Part of a small language model's weights: MLP 512 quick GELU.
Each number is 128 + 24 x the weight over its row's rms, rounded and kept within 0 to 255. Layers, rows and columns count from 0. The size above them is the row's rms in percent of the matrix's.

# layer 6 MLP down (transposed), 512x128, rms 0.263, rows 71-123, columns 0-63
size [124 107 115  95  98  90  99 115 109  94 107  89 103  97  99 100  89 104 102 105  92 104 102 108  96 114  95 102 103  93  95 103 102 103 101  95 104 101  99 101  98  91 105  94  87  97 109 115  93 104  94  87  85]
[[129 155  96 102 106 107  68  96 129  67 112 152 138 157 142 127 140 137 126 130  89  70 106 142 126 112 148  80 116  95 139 164 134 143 119 117 182 121 161 140 136 131 137  96 120 121 162  99 114 128 132 141 152  62 149 129 163 117 122 145 118 130 147 123]
 [121 142 108 141 106 138 170 128 130  97 132 146 142 116 140  75 114 131 152 150 208 163 128 108 132 106 125 111 149 125 140  90 113 126 132 143 116 108 195  97 130 147 114 120 135 118 122 103 101 138 109 176 134 134 192 164 123  96 111 128 133 123 120 103]
 [108 127 131 105 146  86  71 145 129  99 134 153 130  84 150  99 140 103 101 132 119 119 179 155 147  95 127 114 111 144 144 117 109 135  81 135 156  94 139 111 121 101 100 120 141 148  80 146 118 121 117 110 110 155 104 146 138 118 147 120 143 111 116 138]
 [185 136 111 174 129 111 131 116 138 128 112 118 122 166 147 151  90 104 170 115 112 153 111 119 109 158 119 168  96 175 134 107 109 130 133 104 117 129 126  82 155 141  51 120 115 120 127 164  97 111 122 167 158 146 134 121 159 150 156  95 137 141 136  99]
 [130  68 162  93 136 149 137 153 122 109 140 160 122  95 138 138  76 103 153 121 132 137  98 139 134 112 128 160 164 159 143 105 108 135  96 134 150 111 144 105 179 112 147 139 154 140 151 108 146 130 111 195  80 103 130 109 106 126 138 105 141 133 122 123]
 [138 130 139 147 114 114 161 152 102 120 120  97 120 162 138 118 129 171 130 142 119 129 136 148 101 117 139 148 134 104  88 165 105 156  91 181 166 134 116 145 103 147  86 161 126 100 136 129 128  68 111 147 117 136 118 145 125 140 141 164 119 123  95 100]
 [152 134 148 158 167 133 130 120 147  95 165 129 168 121 130 156 115  75 208 116 149 144 117 113 154 120 154 143 160 128 155 111 141 174 107 111 160 142 152 121 131 155 136 148 142 158 131 152 157 145 134 123 107  90 115 111 109 151 160 100 134 127 162 107]
 [147 142 126 108 138 118 144  94 118 156 141 135 137 131 115 156 127 116 143  74  70 162 126 141 128 135 110 132  95 124 137 122  96 145 128 145  77 162 167 125 154 117 146 114 126 140 158 122 126 171 123 101  96 169 126  92 130 109  99 148 127 123 141 122]
 [129 171 142 156 112 138 101 125 120 130 132 161 111 100 117 125 139 127 102 153 128 120  96 138 160 148 119  75  88 166 140  90 103 136 116 134 174 138  82 120 102 114 174 127 150 113 135 122 107  83  95 114 143 115 100 108 109 147 124 130 143 105 117 149]
 [103 154 135 171 124 133  96 134 122 128 121 111 142 135 153 142 105 123 194  85  91 118  86 139 102 109 119 118 141 120 120 132 114 119 126 134 106  92 117 157 125  94  70 136 116  88 115 167 138 100  88  98 152 168 119 128 137 143 142 102 144 131 109 100]
 [118 115 110 169 150  86 115 147 150 101 162 135 128 140 117 136 131 114  84 100 145 116 141 126 127  99 148  95  95 139 148 135 150 119 115 133 104 153 115 115 108 148 152 144 197 108  92 136 127 102 177 128 129 137 178 129 158 179  92 143 130 143 109 160]
 [159 108 131 114 117 117 124 118 118 116  87 127  95 124 120 130 147  97 125 102 113 100 132 157  79 131 151 135 125 128 136 163 135 101 165  92 134 164 159 137  74 107 170 101 156 157 109 172  87 171 175 137  90 132 118 131 128 137 146 113 106 124 128 141]
 [143 122  84 140 113 110  90 190 120 157 163 118 160 107 110  78 153 169 112 119  97 103 120  91 120 147 137 129 103 109 154 152  90 150 132 125 116 100 106  94 144 117 145 126 130 147  99 149 172 104 144  86 129 136 110 136 139 110 178 136  76 147 117 141]
 [126 135 166 149 147 213 156  93 119 116  97 140 140  90 135 149 126 148 133 104 164 142  99 165 145 131 102 143 130 100 150 134 145 154 120 143 128 165 145 110 128 123 102 118 161 164 121 129 113 129 140 149 146 148 153 136 109 138 151 106  64 128 101 146]
 [111 102 101 129 139 124 135 158 153 180 124 145 149 149 172 140 113 115 137 106 114  86 156 131 173 156 156 129 155  89 119 149  79 162  94 156 145 124 117 157 113 152 116 106 148 161 124 136 138 111 109 135 155 124 142 113 173 135 151 122 123 133  94 144]
 [ 94 121 122 109 112 116 139 114 132 151 119  84 180 108 114 124 111 119 136 110 139 106 107 142 139 118 119 125 136 136 122 116 192 124 121 111  66  97 145 105 121 135 101 128 117 121 133 133 157 102 144  88 107 107 134 144 120 171 140 132 140 101 101 115]
 [136 150 148 143 158 109  75 159 133  93 112 158 112 147 143 163 150 168 167 154 141 131  96 115 140  99 131 118 116 123 127  88 128 138 121 133 121 131 120 106 100 116  84 124 122 138  95 146 151 155 136 148 170 106 130 119 112 106  88 140 148 127 172 138]
 [129 120 135 134 116 144 142 143 174 141 145 122 176 118 115 136 135 181  61  83 130 134 148 110 107 119 153 104 101 131 133 139 133 121 141 143 103  46 143 142 116 116 127  94  85 147 105 151 158 181 123 105 143 152 122 125 119 125 110 109  97 130 170  97]
 [112 128 116 126 138 139 125 130 145 125 164 184 124 142 125  81 110 116 116 155 128 135 116 126 169 121 105 159 122 101 113 142  89 127 162 109 108  88 119 119 113 138 113 168 141 109 132 165 146 137 127 126 120 103 143 101 129 106 171  95 103 150 113 109]
 [187 118  95 106 159  95 134 105 142 131 162 133 137 125 115 132 145 112 107  93 139 114  83  65 142  89 133  98 106 111 175 146 138 103 143 135 106 122 109 147 128 151 117 117 102 108 165 138 122 107  88 130 143  95 128 157 146 122 123 137 146 130 105 142]
 [131  93 149 177 129 178 146 126 165 120 113 115 161 161 100 119 129 127 133 110 148 152 142 127 155 115 119 103 147 108  94 155 136 159 135 147 176  73 153 143 101  97 123 134  82 159  96 155 120 162 109 163 121 145 109 135 109 131 138 144 133 147 111 141]
 [ 91  97 153 104 146 104  98 124 185 126 117 135 133 148 117 124 179 109  98 104  94 133 109 109 132 132 157 155 111 140 101 124 125 162 154 128 158 165 102 121 126  78 120 135  92 159 143 142 107 136 113 121 152 118 158 136  86 162 110 112 108 107 111 145]
 [106 134 110 107 113 180  89 120 135 103 138 107 155 116 112 128  98 150 110 110 112 161 122 130 149 144 124  99 142 108 145 119 103 165 122 133 117 152 108 189 145 142 115 115 121 101 186 125 126 158 152 131 113 144  99 111 127 101 139 144 127 129 141  97]
 [159 125 154  92 144 123 110 140 108 123 114 122 141 110 167 175 147 118 119 124 159 121 105 141 113  97 124 119  93 125 126 108 153 128  90 152 159 139 154 157 143 158 131 117 127 110 121 123 130 107  86 122 163 101 108 112 119 147 127 117  88 120 123 134]
 [144 130 152 147 120 109 112 143 119 154 133 114 115  68 124 150 124 153  84 155 161 121 111 123 102 155 175 136 118 137 150 124 144 136 115 154 136 123 100 136 152 116 127 173  97 115 131 131 157 104 123 173  85 125 111 128 125 142 106 124 175 158 106 124]
 [100 142 133 143 145 158 135 116 134 118 146 131 133 163 131 133 139 132 134 120 138 101 168 168 155  97 135 131 132 134 164 164 165 179 142 119 124 150 122 138 138 117 148 117 106 138 132 127 137 125 129 154 184 111 121 104 120 153 171  90 153  86 154 108]
 [135 179 142 117 136 132 131  97 139 146  67 146  95 178  92 113 114 128  98  81 129 136 140 125 120 149 115  80 143 147 175 104 139 165  88 121 120 111 153  98 100 121 132 109 120 128 121 122 167 151 168 151 154 145 173 146 128 124 132 140 135 146 105 122]
 [136 111 103 118 109 142 123 128 107 142 136  56 114 141 137  95 115 101 148 102 174  85 111 117 165 115 183 106 127  77 114 189 139 153 103 127 148 128 109 124 155 120 146 104 134 133 110 145 115 105 151 122 105 118 114 193  89 117 111 134 129 134 145 161]
 [ 81 123 135 167 169  61  95 116 109 160 133 153 113 124 123 145  98 162  75 102 146 102 134 115 128  99 129 131 153 175 164 156 121 147 105 133 171 114 122 170 157 114 132 170 181 145 105 149 130 104 148 111 120 152 105 115 141 123 155 112  97 128 119 166]
 [111 172  92  94 102 123 169 129 123 119 133 134 164 126 123 150 130 142 134 153 107 127 149 137 131 119 106 139 137 163 100 144 158 176 131 121 131 141 155  93 133 150 164 142 153 126 123 116 114  82 171  88  48 146 145 115  89  93 128  97 127 135 163 109]
 [117  53 120 135  98 154 135 136 116 150 149 146 104 105 133 106 101  99 135 128 117 132 112 125 189 148 144  95 145 107 140 114 128 161 167 105  91 127 106 116 107 135  27 163 136  95 138 143 122 126 141 166 137 101 144 105  80  98 162 102 155 123 124 139]
 [150 129 108 146 126 136 162 100 135 140 156 100 116 129 115 113 118 116 129 189 108 130 160  93 119 142 132 125 123 157 183 105  94 150 128 169 145 119 135 120 104 154 102 130 137 133  93 117  80 100 159 125  96  81 154 122 100 142 103 134 105 111 108 149]
 [105 132 124 176 107 187 134 144 109 144 130 137 140 109 154 133 164 149  89 135 142 142  92 139 127 131 155 129 123 134  70 172 171 107 131  87 119 161 136 125 101 118 101 129 152 109 148 126 123  74 104 123  74 125 139 107 109 149 139 135 143 134  98 121]
 [161  81 151 155 106 135  54  98 112 138 153 142 152 109 109 134 132 169 125 113 130 153 110 155  73 144 129 164 113 142 122 125 154 135 103 148 122 162 130 129 153 140 104 132 126  61 152 164 148 149 126 138 132 139  77  95 110 122 175 120 129 102 101 131]
 [123 108 120 130 100 118 131 107 134 102 153 142 105 128 166 143 113 129  87  89 145 142 150 111 137 147 131 115  55 130 113 102 144  87 131 111  84 108 117 113  99 122 136 119 119 161 162 115 163 120 115 132 104 160 120 104 105 183 106 123 158  93 146 100]
 [154 135 142 134 128  79 109 102 137 124  87 184 106 139 133  90 114 152 135 137 106  74 117 125 124 146 158 110 112 163 152 121 136 131 170 107 115 110 111 132 110  99 147  75 149 123 132 124 143 167 125 151 157 117 161 192 156 144 143  88 165 161 115 120]
 [144  87 121 120 140 143 119  99  86 125 125 120 139 113 164 157 155 140 119 126 130 122 109 135 143  78 128 129 116 148  95  72 107 140 120 150 120 126 134 136 146 172 100 120  96 128  89 160 154  91  64 119 119 156  82 133 130 120 142 127 136 123 153 146]
 [118  94  85 133 118 180 143 142  98 157 160 130 155 121 121 122 141 130 140 131  95 123 109  88 136 108 138 154 138 135 128 165 105 131 107 117 123 117 106 117 148 128 123 143 132 122 148 120 123  98 124 124  91 120 118 126 160 145 180 137 111 169 122 149]
 [111 170 120 109 184 130 145 150 114 132 153 122 122 120 142 107 121 148 131 154 125 168 146 126 113 157 126 203 142 106 138 165 142 117 107 145 106 115  76 140 120 101 126 138  89 124 155 113 109 139 145  96 126 128 149 149 139 152 196 161 144 147 132 112]
 [127 172 145 140 142 119 131 134  99 116 152 120 139 148 158  77  98  86 134 131 120 140  77 142 130 157 141 108 148 144 124 105 116 145 139 143 145 133 112 106 128 125 150 141 121  57 106 154 136  97  70 143 145 132 117 102 116 146  87 108 136 108 140 145]
 [128 139 104 109 110 149 202  95 111  88 101 123  98 110 130 134 134 113 138 114 123 141 147 164 119  98 113 162 115 112 145  92 144 129 124  99 136 104 163 171 154 153 142 143 119 125 119  83 177 119 126 140 167 146 140 138 122 165 117 145 109 160 143 126]
 [149  77  81 103 109 157 116 116  86 139  88  96 120 124 156 142 126 117  92 142 136 162 142 159 163 159 160 165 132 126 154 132 149 116  95 147 106 131 162 105 144 140 150 136 123 153 134 129  92 111 122 136 138 137 160  66 150 152 117 135 143 114 107 139]
 [133 105 140 139  87 148 140 167 132 139 154 129 140 101  71 101 139 159  78 137 148 145 138 123 140 118 145 146 131 130 151 121 122 150 131 179 102  85 146 110 120 100  87 133 143  86 116 103 164 129 125 138 108 138 132 174 103 129  83 132 115 131 148 101]
 [109 134 174 128 124 170 145 146 131 140 162  91 125 117 161 133 134  92 109  99 121 146 157 134  92 144 120 123 132 103  97 104 152 139 121 120 121 109  69 141 110 147 101 112 117 107 111 110 142 100 102 154  47 140 125 140 192 115 110 101 148 160  94 147]
 [ 78 115  96 109 150 117 164 105 169 129 189 117 173 125 150  96 112 125 101 139 136 120 133 139  99 134 113 149 120 144 164 131 151 133 150 132 116 134 187 109 146 119 153 141 143 122 104 124  92 123 138 108 145 149 150 119 142  83 137 120 132 147 101  69]
 [112 141 135 122  96 134  94 151 105  97 130  82 127 130 133 152 166 126 146 127 136  98 142 110  96 114 111  77  97 145 136 117 126 156 174 137 135  91 130 139 124 170  77 121 122 112 116 163 113  73 122 139 121  85 127 122 100 140 124 111 119 128 144 125]
 [118 175  95  97 161 119 137 141 119 124 149 129 152 124 152 119 120 124  98 119 120 152  95 138 108 113 148 139 160 141  78 151 171 116 165 132 156 114 102 156 127  82 128  79 116 117 153 107  66 131 124 112 116 149 116  92 115 111 129 172  92 152  96 100]
 [102 130 130 149 137 116 152 127 137 148 124 157  83 131 128 155 139 128 111 156 116 100  83 146 144 139 134  85 101  87 145 140 149 128 128  87 108 124 159 127 107  92 135 133 117  91 131 113 166 107 116  91 124 166 122 133 128 135 117 150 125 163 131 136]
 [141  88 112  95 126 108 130  95 111 134 110 168  90 105 130 121  94 135 140 141 153 122  58 153 128  85 175 106 108 141 149 146 146 126 157 115 116  91 151 139 130 136  96 104 140 114  94 114 130 119  70 143 122 142 140 130 144 131 125 122 110 180 177 131]
 [135 103 123  72  96 102  89 129 113 132  80 206 124 115  95 111 112 149 107 159 125 141 113 122  88 167 135 160 162 101 136 130 158 101 113  95 116 106 150 120 103 113 185 146 137 119 132 117 129 169 157 135  90 155  94 118 138 145 165 127 126  99 107 147]
 [179 129 136 132 130 143 118 141 118 121 121 135 132  93 120 135 146 149  98 133 133 174 175 118 105 114 123 152 161 113 119 158 159 143 125 115 128 155 136 124 138  71 121 161 149 127 107 182 124 108 189 130 123 130 192 123  89  87 152 149  99 101 118 116]
 [121 149 105 112 134 167 148 129  79 137 157 141 105 137 142 139 148 110 148 177 110 133 113 144 126 185 124 113 126 100 154 125 131 130 101 158  87  85 132 145 113  91  90  96 146 125 126 156 139 143 114 122 140 109 141 139  96  91 143  88 138 119 113 148]
 [155 112 113 139 143 124 143 129  82 136 107  90 148 101 134 130 149 129 119  84 139  92 127 121 127 111 139 144 144  83 104 108 117 177  99 157  87 164 136 106 122 113 136 170 196 128 145 137 107 151 137 158 101 108 107 145 127  85 127 144  94 154 137  97]]
# layer 6 MLP up, 512x128, rms 0.258, rows 72-123, columns 0-63
size [100  99 101  91  89  97  98 100 100 109 104 102 100 102 103  99  97  90 102 102 103  98 108  96 100 102  96 100 104  92  97 105  97  94  94  99  97 102 100  99  97 102  97  95 105 101 108 102 103 109  91  88]
[[152 149 118 113 158 154 121 124 132 152 146 121 100 157 144  92 156 181  66 125 181 134 139 132 114 123 123 137 139 117 111 119 135 123 104 161 127 163 151 170 144 132 115 131 102 150 110 151 107 145 153  97 117 146 132  97  96 143  99 149 144 128 139  99]
 [108 105 107 111 109 103 117  79 124  80 118 140 134 100 135  79 160 127 118 136 143  99 164  98  77 151 115 119 101 165  89 115 109 136 115 163 108 114 157  76 120 125 151 147 123 147 117 160 136 136 134 178 119 147 154 151 134  58 185 133  80 120 138 125]
 [ 76 129 129 110 159 119 156 142 106 166 114 155 149 104 127 121 124 138 103  93 143 120 124 151 129  99 139  77 118 106 127  87 142 130 118 134 109 115 116 150 111 124 190 118 172 118 121 102 112 130 126 127  78 117 116 120 125 142 115 176  97 123 123 156]
 [121 134  88 134 155 112 115 108  96 130 119 116 144 156 180 186 125 122 124 136 116 133 145 122 139 139 144 169 117 117 130 117 136 152 146 137 138 130 111 127 122 114 156 153 134 198  77 152 151  83 132 157 126  87 110 110 143 102 114 147 160 154 131 133]
 [ 97 130 154 134 134 111 157 142 136 144 137 130 117 110 139 156 108 120 144 118 127 105 100 123 132  87 125 169  83  97 148 168 163 140 149 148 113 159 140 145 105  86 134  97 134 121 173 145 145 131 143 130 138 122 147  75 139  90 160 127 136 145 134 130]
 [112 135 105  86 128 174 117 181 105 104 116 171 125 142 147 101 146 115 143  94  93 141 124 124 140 131 130 156 137 111 114 124 165 152 124 105 113 163 161 143 139 165 143 148 140 148 122 140 128 109 125 112  86 150 132 107  93 133 119 146 122 145 158  82]
 [148  88 108 114 120 105 154 162 107 120 153 107 177 104 141 140 134 115 153 129 133 120 133 120 109 143 118 170 112  97 143 108 138 151 138 133 183 123 144 127 124 132 169 116 129 120 115 140 103 125 161 151 134 146 137 117 210 166  66 144 113 163 165 124]
 [135 107 169 119 147 103  99 132 116 135  94 113 153 110 126 157 152 143 167 127 143  88 111 100 137 117  99 105 141 133 166 112 145  75 141 146 151 150 117 151 171  70 161 142 124 110 100 156  98 120 137 143 138 152  96 124 125 142  79 109 150 117 154 137]
 [150 109 108 106 102 139 131 129 140 172 136 161 113 170 105 143 156 129 101 156 160 149 150 142 148 154 129 102 145 132 147 151 102 115 114 135 106 132 145 128 114 107 143  97 161 159  87 112 119 177 106 140  78 106 121 136 119 144 118 143 139 149 111 161]
 [105 119  99 159 170 157 140 103 144 169 100 158 113 182 127 126 114 122 115 124 133 156  73 138 173 122 138 148 120 120 137  76 138 148 139 153  79 121 138 125 152 107 136 106 148 136 106 128 154 109 137  93 114 120 162 117  94 106 132 123 178 110 164 104]
 [123 121 115 144 137 111 156 155 122 135 136 118 149 128 135 143  94 157 165 129 164 149 121 149 124 131 143 122 141 146  90  81 127 138 108 144  85 120  92 130 158 159  90 146 116 122 136  60 160 116 114 126 126 138 168 113 163 156 140 148 132 121  86 139]
 [135 137 163 149  97 148 177  98  98 141 120 124 126 115 182 191 120 101 152 138 174 119 112 131 129 134 116 139 101 129  77  97 120 133 136 159  98 152 142  98 131 104  72 144 137 119  82 150  96 152 158 144 126 137 146 122  92 156 142 106 177 139 139 107]
 [116 154  94 148 159 137 128 165  75 102 144 108 174 107 131 114 130 113 123 175 114 135 123 167 104 136 129 109 110 150 108 148 138 112 158  98 105 115  80 148 135 156 129 120 146 143  80 156 115 126 107  62 173 133  89 117 118 164 114 129 129 136 139 140]
 [117  96 117 174 173 131 127 134 151 124 135 126 106 105 110 110 114 139  99 112 106 136 109 124 154 151  83  74 132 153 146 129  98 101 101 133 123 182  98 146 139 153 177 142 165 132  78 113 129 155 137 116 114 139  78  86 122 166 106 141 119 144 138 131]
 [109  86 154 134 124  93 129 112 116 123 134 144 106 110 106 130 116 146 120 111 135 149 103 112 108  82 135  99 105  99 162  68 145  91 107 196  90 125 121 116 140  99 138 149 141 102 135 147 142 127 155 141 151 155 197 134 157 149 146  98 119 129 137 147]
 [112 108 114 101 105 145 148  98 114 161 179  77 137 141 130 114 124 122 107 135 137 114 110 140 139 189 119 166 118  92 112 156 139 123 148 140 113 140 130 150 135 126  98 128 131 140 128 123 110 107 126 158 120 136  99 111 135 150 191 107  80 116 110 115]
 [103 143 129 156 138 133 120 131 108 116 126 151 102 139 151 121 108 149  89 139 141 142 136 121 118 133 137 192 144 118 143 149 140 100 113 135 155  61 139 165 131 139 130  90 162 142 122 112 154 155 103  92 151 115 134 107  91 164 127 131 168 105 151 130]
 [124  93 167 116 142 119 119 187 124  86 125  84 143 124 146 168 125 133 100 108 119 125 121 148 138 170  73  97 123 123 143 110 111 115  80 145 168 125 114 201 172 143 134 108 118 136 114 121 123 135 166 164 105 120 155 146 113 141 100 136 155  99 110 122]
 [127 108 154  67 104 133 132 135  99 133 149 146  95  93 131 126 154 115 198 170 119  98 112 118 116 108 113 175 149 170 155 121  88 108 137 138 149 121 152 156 115 168 149 134  93 173 120 161 128 119 112 129 157 143 115 114 112 132 158 132 128 140 149 155]
 [100 129 128 119  96 101 120 128  96 120 131 161 171 102 122 147 111 151 135 133 124 132 193 156 164 123  71 149 138 135 126 107 156 130 115  80 133 133  81 141 147 116 128 143 121  77  93 148 111 170 141 122 104 134 146 140 108 124 168  88 104 149 121 132]
 [122 111 124 125 143 116 107 186 153 153 126 153 145 119 123 146 114 152 147  88 135 108 136 159 172 185  99 148 145 117 124 122 100 132 175 131 133 121 106 160 122 168 161 158 143 123 151 127 182 105 142 171 133 128 148  72 107 131 117 132 133 105 135 129]
 [116 153 106  95 151 130 142 149 165 138 136  68 135 122 138 118 105 160 116 180 123 100 151 158 109 104 189 129 117 113  99 117 106 133 148 144 130 132 134 132  80 137 133 154 127 123  99  88 121  99 108 103 151 120 102 146 107 123 146 100 145 102 132 140]
 [ 99 124 157 117 167 102 108 197 104 104 100  98 112 152 145 167  90 121 126 137 131 160 122  53 158 114 140 119 166 129 112 129 180 129 134 155 131 139 160 119 124 107 133 114 139 106 147  97  99 167 123 156 130 139 116 117 153 153 186 162 126 156 128 132]
 [128 132 123 141 133 158 151  95 136 108 106 149 136 110 144 145 112 153 110 161 131 131 161 115 104 100  92  75 131  97 120 145 159 159 129  85 104  56 123  98 119 124 159 118 129 145 134 140 110 148 144 138 129 161  87 129 144 116  81 141 121 143 115 155]
 [135 161 141 104 124 106 134 110 140 159  93 122 162 104 123  96 129 162 171 124 100 151 115 105 118 124  80 119 142  75  93 133 130 110 150 123 119  96 129 128 158 112 121 173 108 157 162 170 130 119 140 138  73  91 133  98 109 168 100 133 103 119  87 139]
 [142 102 154 176 127 102 130 133 158 148 120  78 125 127 133 180  80 146 147 114 100  91 122 163 125  99 125 131 151 221  94 139 130 144 119 121 130 127 160 133 133  98 122 162 112 142 120 115 115 126 132 124 151 123  99 122 121 146 154 119 110 146 142 126]
 [132 152 122 167 106 123 135 130  88 148 112  88 125 127 108 100 101 103 161 120 106 142 144 141 134 114 178  90 119  93  94 159 150 117 102 150 138 132 195 137 144 133 152 134 145 178 111 131  96  85 106 174 146 151 105 120 174  70 116 112  94  98  94 137]
 [138 120 145 116 125 108 138 146 135 173  92 137 108 141 140  99 123 112 145 125 132 126  79 130 174 122 120 119 168 156 139 168 123 128 110 102 126 152 140 130 132 159 115  95 112 152 103 119 160 179 103 118  92 122 168 106 104 143 133 148 107 120 131 148]
 [116  85 146 149 150 154 110 162 167 134 113 126 124 148 147 129 110 118 173 154 150 104  84 101 128 165 106 152 100 159 159 162 139  88 111 164 129  94 125 152 146  86 137 130  95 137 142 159 136 119  91 142 157 142 134 144 122 189 139 133 123 170 133 163]
 [116 118 109 105 150 138  82 146  93 132 117 141 109 143 102 146 102 101 152 154 121 149 164 145 109 131 126 147  95 136 120 149 126 154 106 127 155 103 143 183 164 139 112  90 112 140 115 139 125 109 145  81 116 138 129 144 118 146 125 128 128 130 121 158]
 [108 163 110 137 148 144  97 134 152 133  68 142 135  93 111 144 143 136  91 142  93 146 136 110 144 125 149 115 140 139 149 107 153 102 129 142 134 144 151 124 142 142 101 132 165  94 122 135 127 147 152  88 138 147 123 168 169 136 143  88 103 111 153  95]
 [116 142 134 165 111 126 134 130 111 141  81 149 140 158 100  95 132 124 145 122 134 137  94 126 116 131 134 168 124 127 160 105 168 137 101  88  98 145 132 127 137 138  84 162  94 127 155 120 156 159 128 134 119 160 130 107  98 127 133 127 135  94 141 147]
 [132 144 102 118  99 126  80  99 118 100 141 177 135 123 117 131  77 119 103 120 140 141 115 132 117 127 146 176 181  98 131 154 155 145 128 101 133 124 103 103 182 149 191 171 131 129 115 183  99 175 102 142 135 132 123 111  88 134 182 133 142 175 107 149]
 [132 109 139 139 153 141  69 113 160 154 160 149 139 111  78 142 110  92 132  85  88  97 121  93 144  88 146 129 112 162 123 136 119 142 137 115 126  86 122 145 164 107 113 146 167 136 122 128 146 137 161 109 174 112 150 155 129 108 102 178 131 176 119 131]
 [ 68 131  84 152 166 138 133 144 140 145 183 125 124 144 133 128 109 108 100 121 120 129  90 134 136 135 132 170 106 166 139 119  83 111  90 140 126 118 102 201 150  96 111 123 131 122 170 102 136 142 130 113 125 110  87 125 110  99 144 115 144 132 175 107]
 [119 122 125 135 139 106 110 116 132  80 142 140 122 143 136 157 114 110 112 116  89 120 109 104 159 148 150 145  90 167 139 126 119 142 140 122  91 152 154 110  81 114 132 165 143  93 142 180 135  99 129 162 106 135 162 193 149 104 137 189 115 143 104 113]
 [126 124 105 156 111 143 124 120 100 155 110 128 145 149 141 170 109 117 103 126  95 150 140 194 142 126 174  98 135 102  93 135 165 148 130 120 124 148 143 168 153 110 163  89  86 109 155 137 125 160 102 133 137 114 114 143  99 134 122 140 127 160 128 110]
 [117 150 116 120 121  72 133  75 160 158 134 118 116 126 111 148 134 158 115 143 111 113  95 117 143 173 119  62 113 100 142 128 167 103 140 112 157 115 124 124 148 188 112 172 100 127 127  93 127  96  99 151 142 109 126 133 117 122  74 159  64 151  99 116]
 [121 129  77 116 119 135 118 134 124 101 112 113 136 136 115 155 172 119  93 155 121 144 120 122 156 169 150 118 139 103 123 167 166 113 154 109 152 163 130 151 140 102 117 122  94  98 150 126  98 120 110 134 154 119 144 141 123  94  76 148 125 128 123 149]
 [115 168 122 136 136 102  99 195 166 193 109 133 125 114 124 141  79 150 119 152 140 136  90 129 137 125 143 127 140 110 176 143 135 136 134 121 128 158  87  93 151 135 139 122 134 113 125 108 147 164 118 149 152  94 126 130 109 118 175 115 137 122  93 158]
 [133 161 154 149 115 100 157 105 147 148 159 121 152 134  97 126 132 125 111 141 133 115 101 104 103 125 120  85 110 151 143 115  97 161 149  91 158  91  86 142 106 133 108 128 127  92 142 136 187 140  97 123 125 111 109 190 102 119 194 132 133 140 119  84]
 [123 125 129 153 142 122 114 121  95 137 113  91 131 148 110 148 123 147 141 134 163  73  77 107 140 128 116 115 139 154 102 117 116 101 101 121 108 110 133 106 127 134 173  70 115  94 151 117 122 131 184 129 152  89  89 106 109 142 100 104 156 114  86 128]
 [138 101 107 109 123 125 126 113 108 132 159 138 132 112 116 138  92 129 110 102 102 141  97 138 192 155 124 125  92 144 171 153 125  86 144  90 126 163 125 162 125 164 124 167 113 117 134 108 115  76 123 132 117 125 145 108 114 143 107 151 103 170 126 138]
 [156 132 128 124 107 155  88 127 136 143 127  81 133 123 138 121  99 135 116 107 139 116 133 193 148 136  71  91 115 135 128 149 138 123 149  77 155 113 123 149 119 103 136  97 153  86 110 156 147 145  95 125 145 159 174 142 146 161  96 180 132 148 151 125]
 [ 90 130 155 152 149  93 183 128 136 139 118 168 152 112 126 118 117 123 108  90  87 129 147 140 104 106 135 122 115 157 105 175 161  81 129 139 134 120  89 157 134  90 124 129 138 118  73 118 167 157 133 132 121 142 128 172 133 132 140 164  94  76 127 108]
 [ 76 130 106 100  87 129 118  80 107 148 143  69 129 117 129 117 152 145 109 106 119  72 118  80 137  86 141 146 108 102 135 132 149 124 121  95 146 176 127 114 147 103 169  95 124 145 121 107 129 166 152 151 147 152  80 124 140 114  90 129 162 114 143 117]
 [ 93 147 122 106 159 136 144 104  96 129 116 116 106 120 165 133 120 150 108 151 155 131 110 130 163 178 123 168 118 124 119 163 130 157 132  94 161 139 145 126 157  70 147 129 161 126  88 111 129 139 108 116 148 133 144 144 118 110 161 128 133 127 128 203]
 [134 170 111 116 165 129 129 136 146 114 102 179 186 147 110 114 116 135 134 165 112 146 130 178 182 144 151 105 156 124 154 111 172 140 108 140 158 113 114 152 135 135 138 126 129 164 124 186 146 103 110 126 135 102 103 148 122 149 137 135 120 108 159 128]
 [156 121  98 162 114 155 118 149 118 146 104 121 156 110 117 138 153 157 131 140 129 154 129 126  76 145 141 181 109 141 118  93 105  98 131 107 139 121 113 147  79 121 146 145 130 175 104 124 118 161 161  98 106 130 133 134 112 143 115 124  85  94 129 166]
 [ 99 126 157 125 115 115 126 124 150 152 177 126 112 141 123 124 107 153 155 171 162 121  88 113 139 137 150  92 138 112 152 102 114 111 163 130 147 106 141 131 129 170 120 134  89 109 124  79 155 135  73 118 127 122  78 147 178 172 107 112 131 104 158  83]
 [110 122 174 194  77 115 134 120 154 114 166 124 172 142 148 133 119 129 113 126  90 130 128 112 125 114 125 143 131 149  71 152 121 147 129  90 136 143 130 142 149 158 137 124 154 131 115 153  79 126 144 116  66 109  96 132 126 140  76 140 101 166 157 127]
 [113 128 173 102 117 100  85 165 151 111  93  81 140 145 124 103 115 107  99 125 130 184 126 126 110 149  93 140 131 148  96 103  91  94 121 112 118 114  95 134 142 158 112 139  78 126 148 142 146 153 146 139 108 144 144 128 151 132 137 120 137 122 123 131]]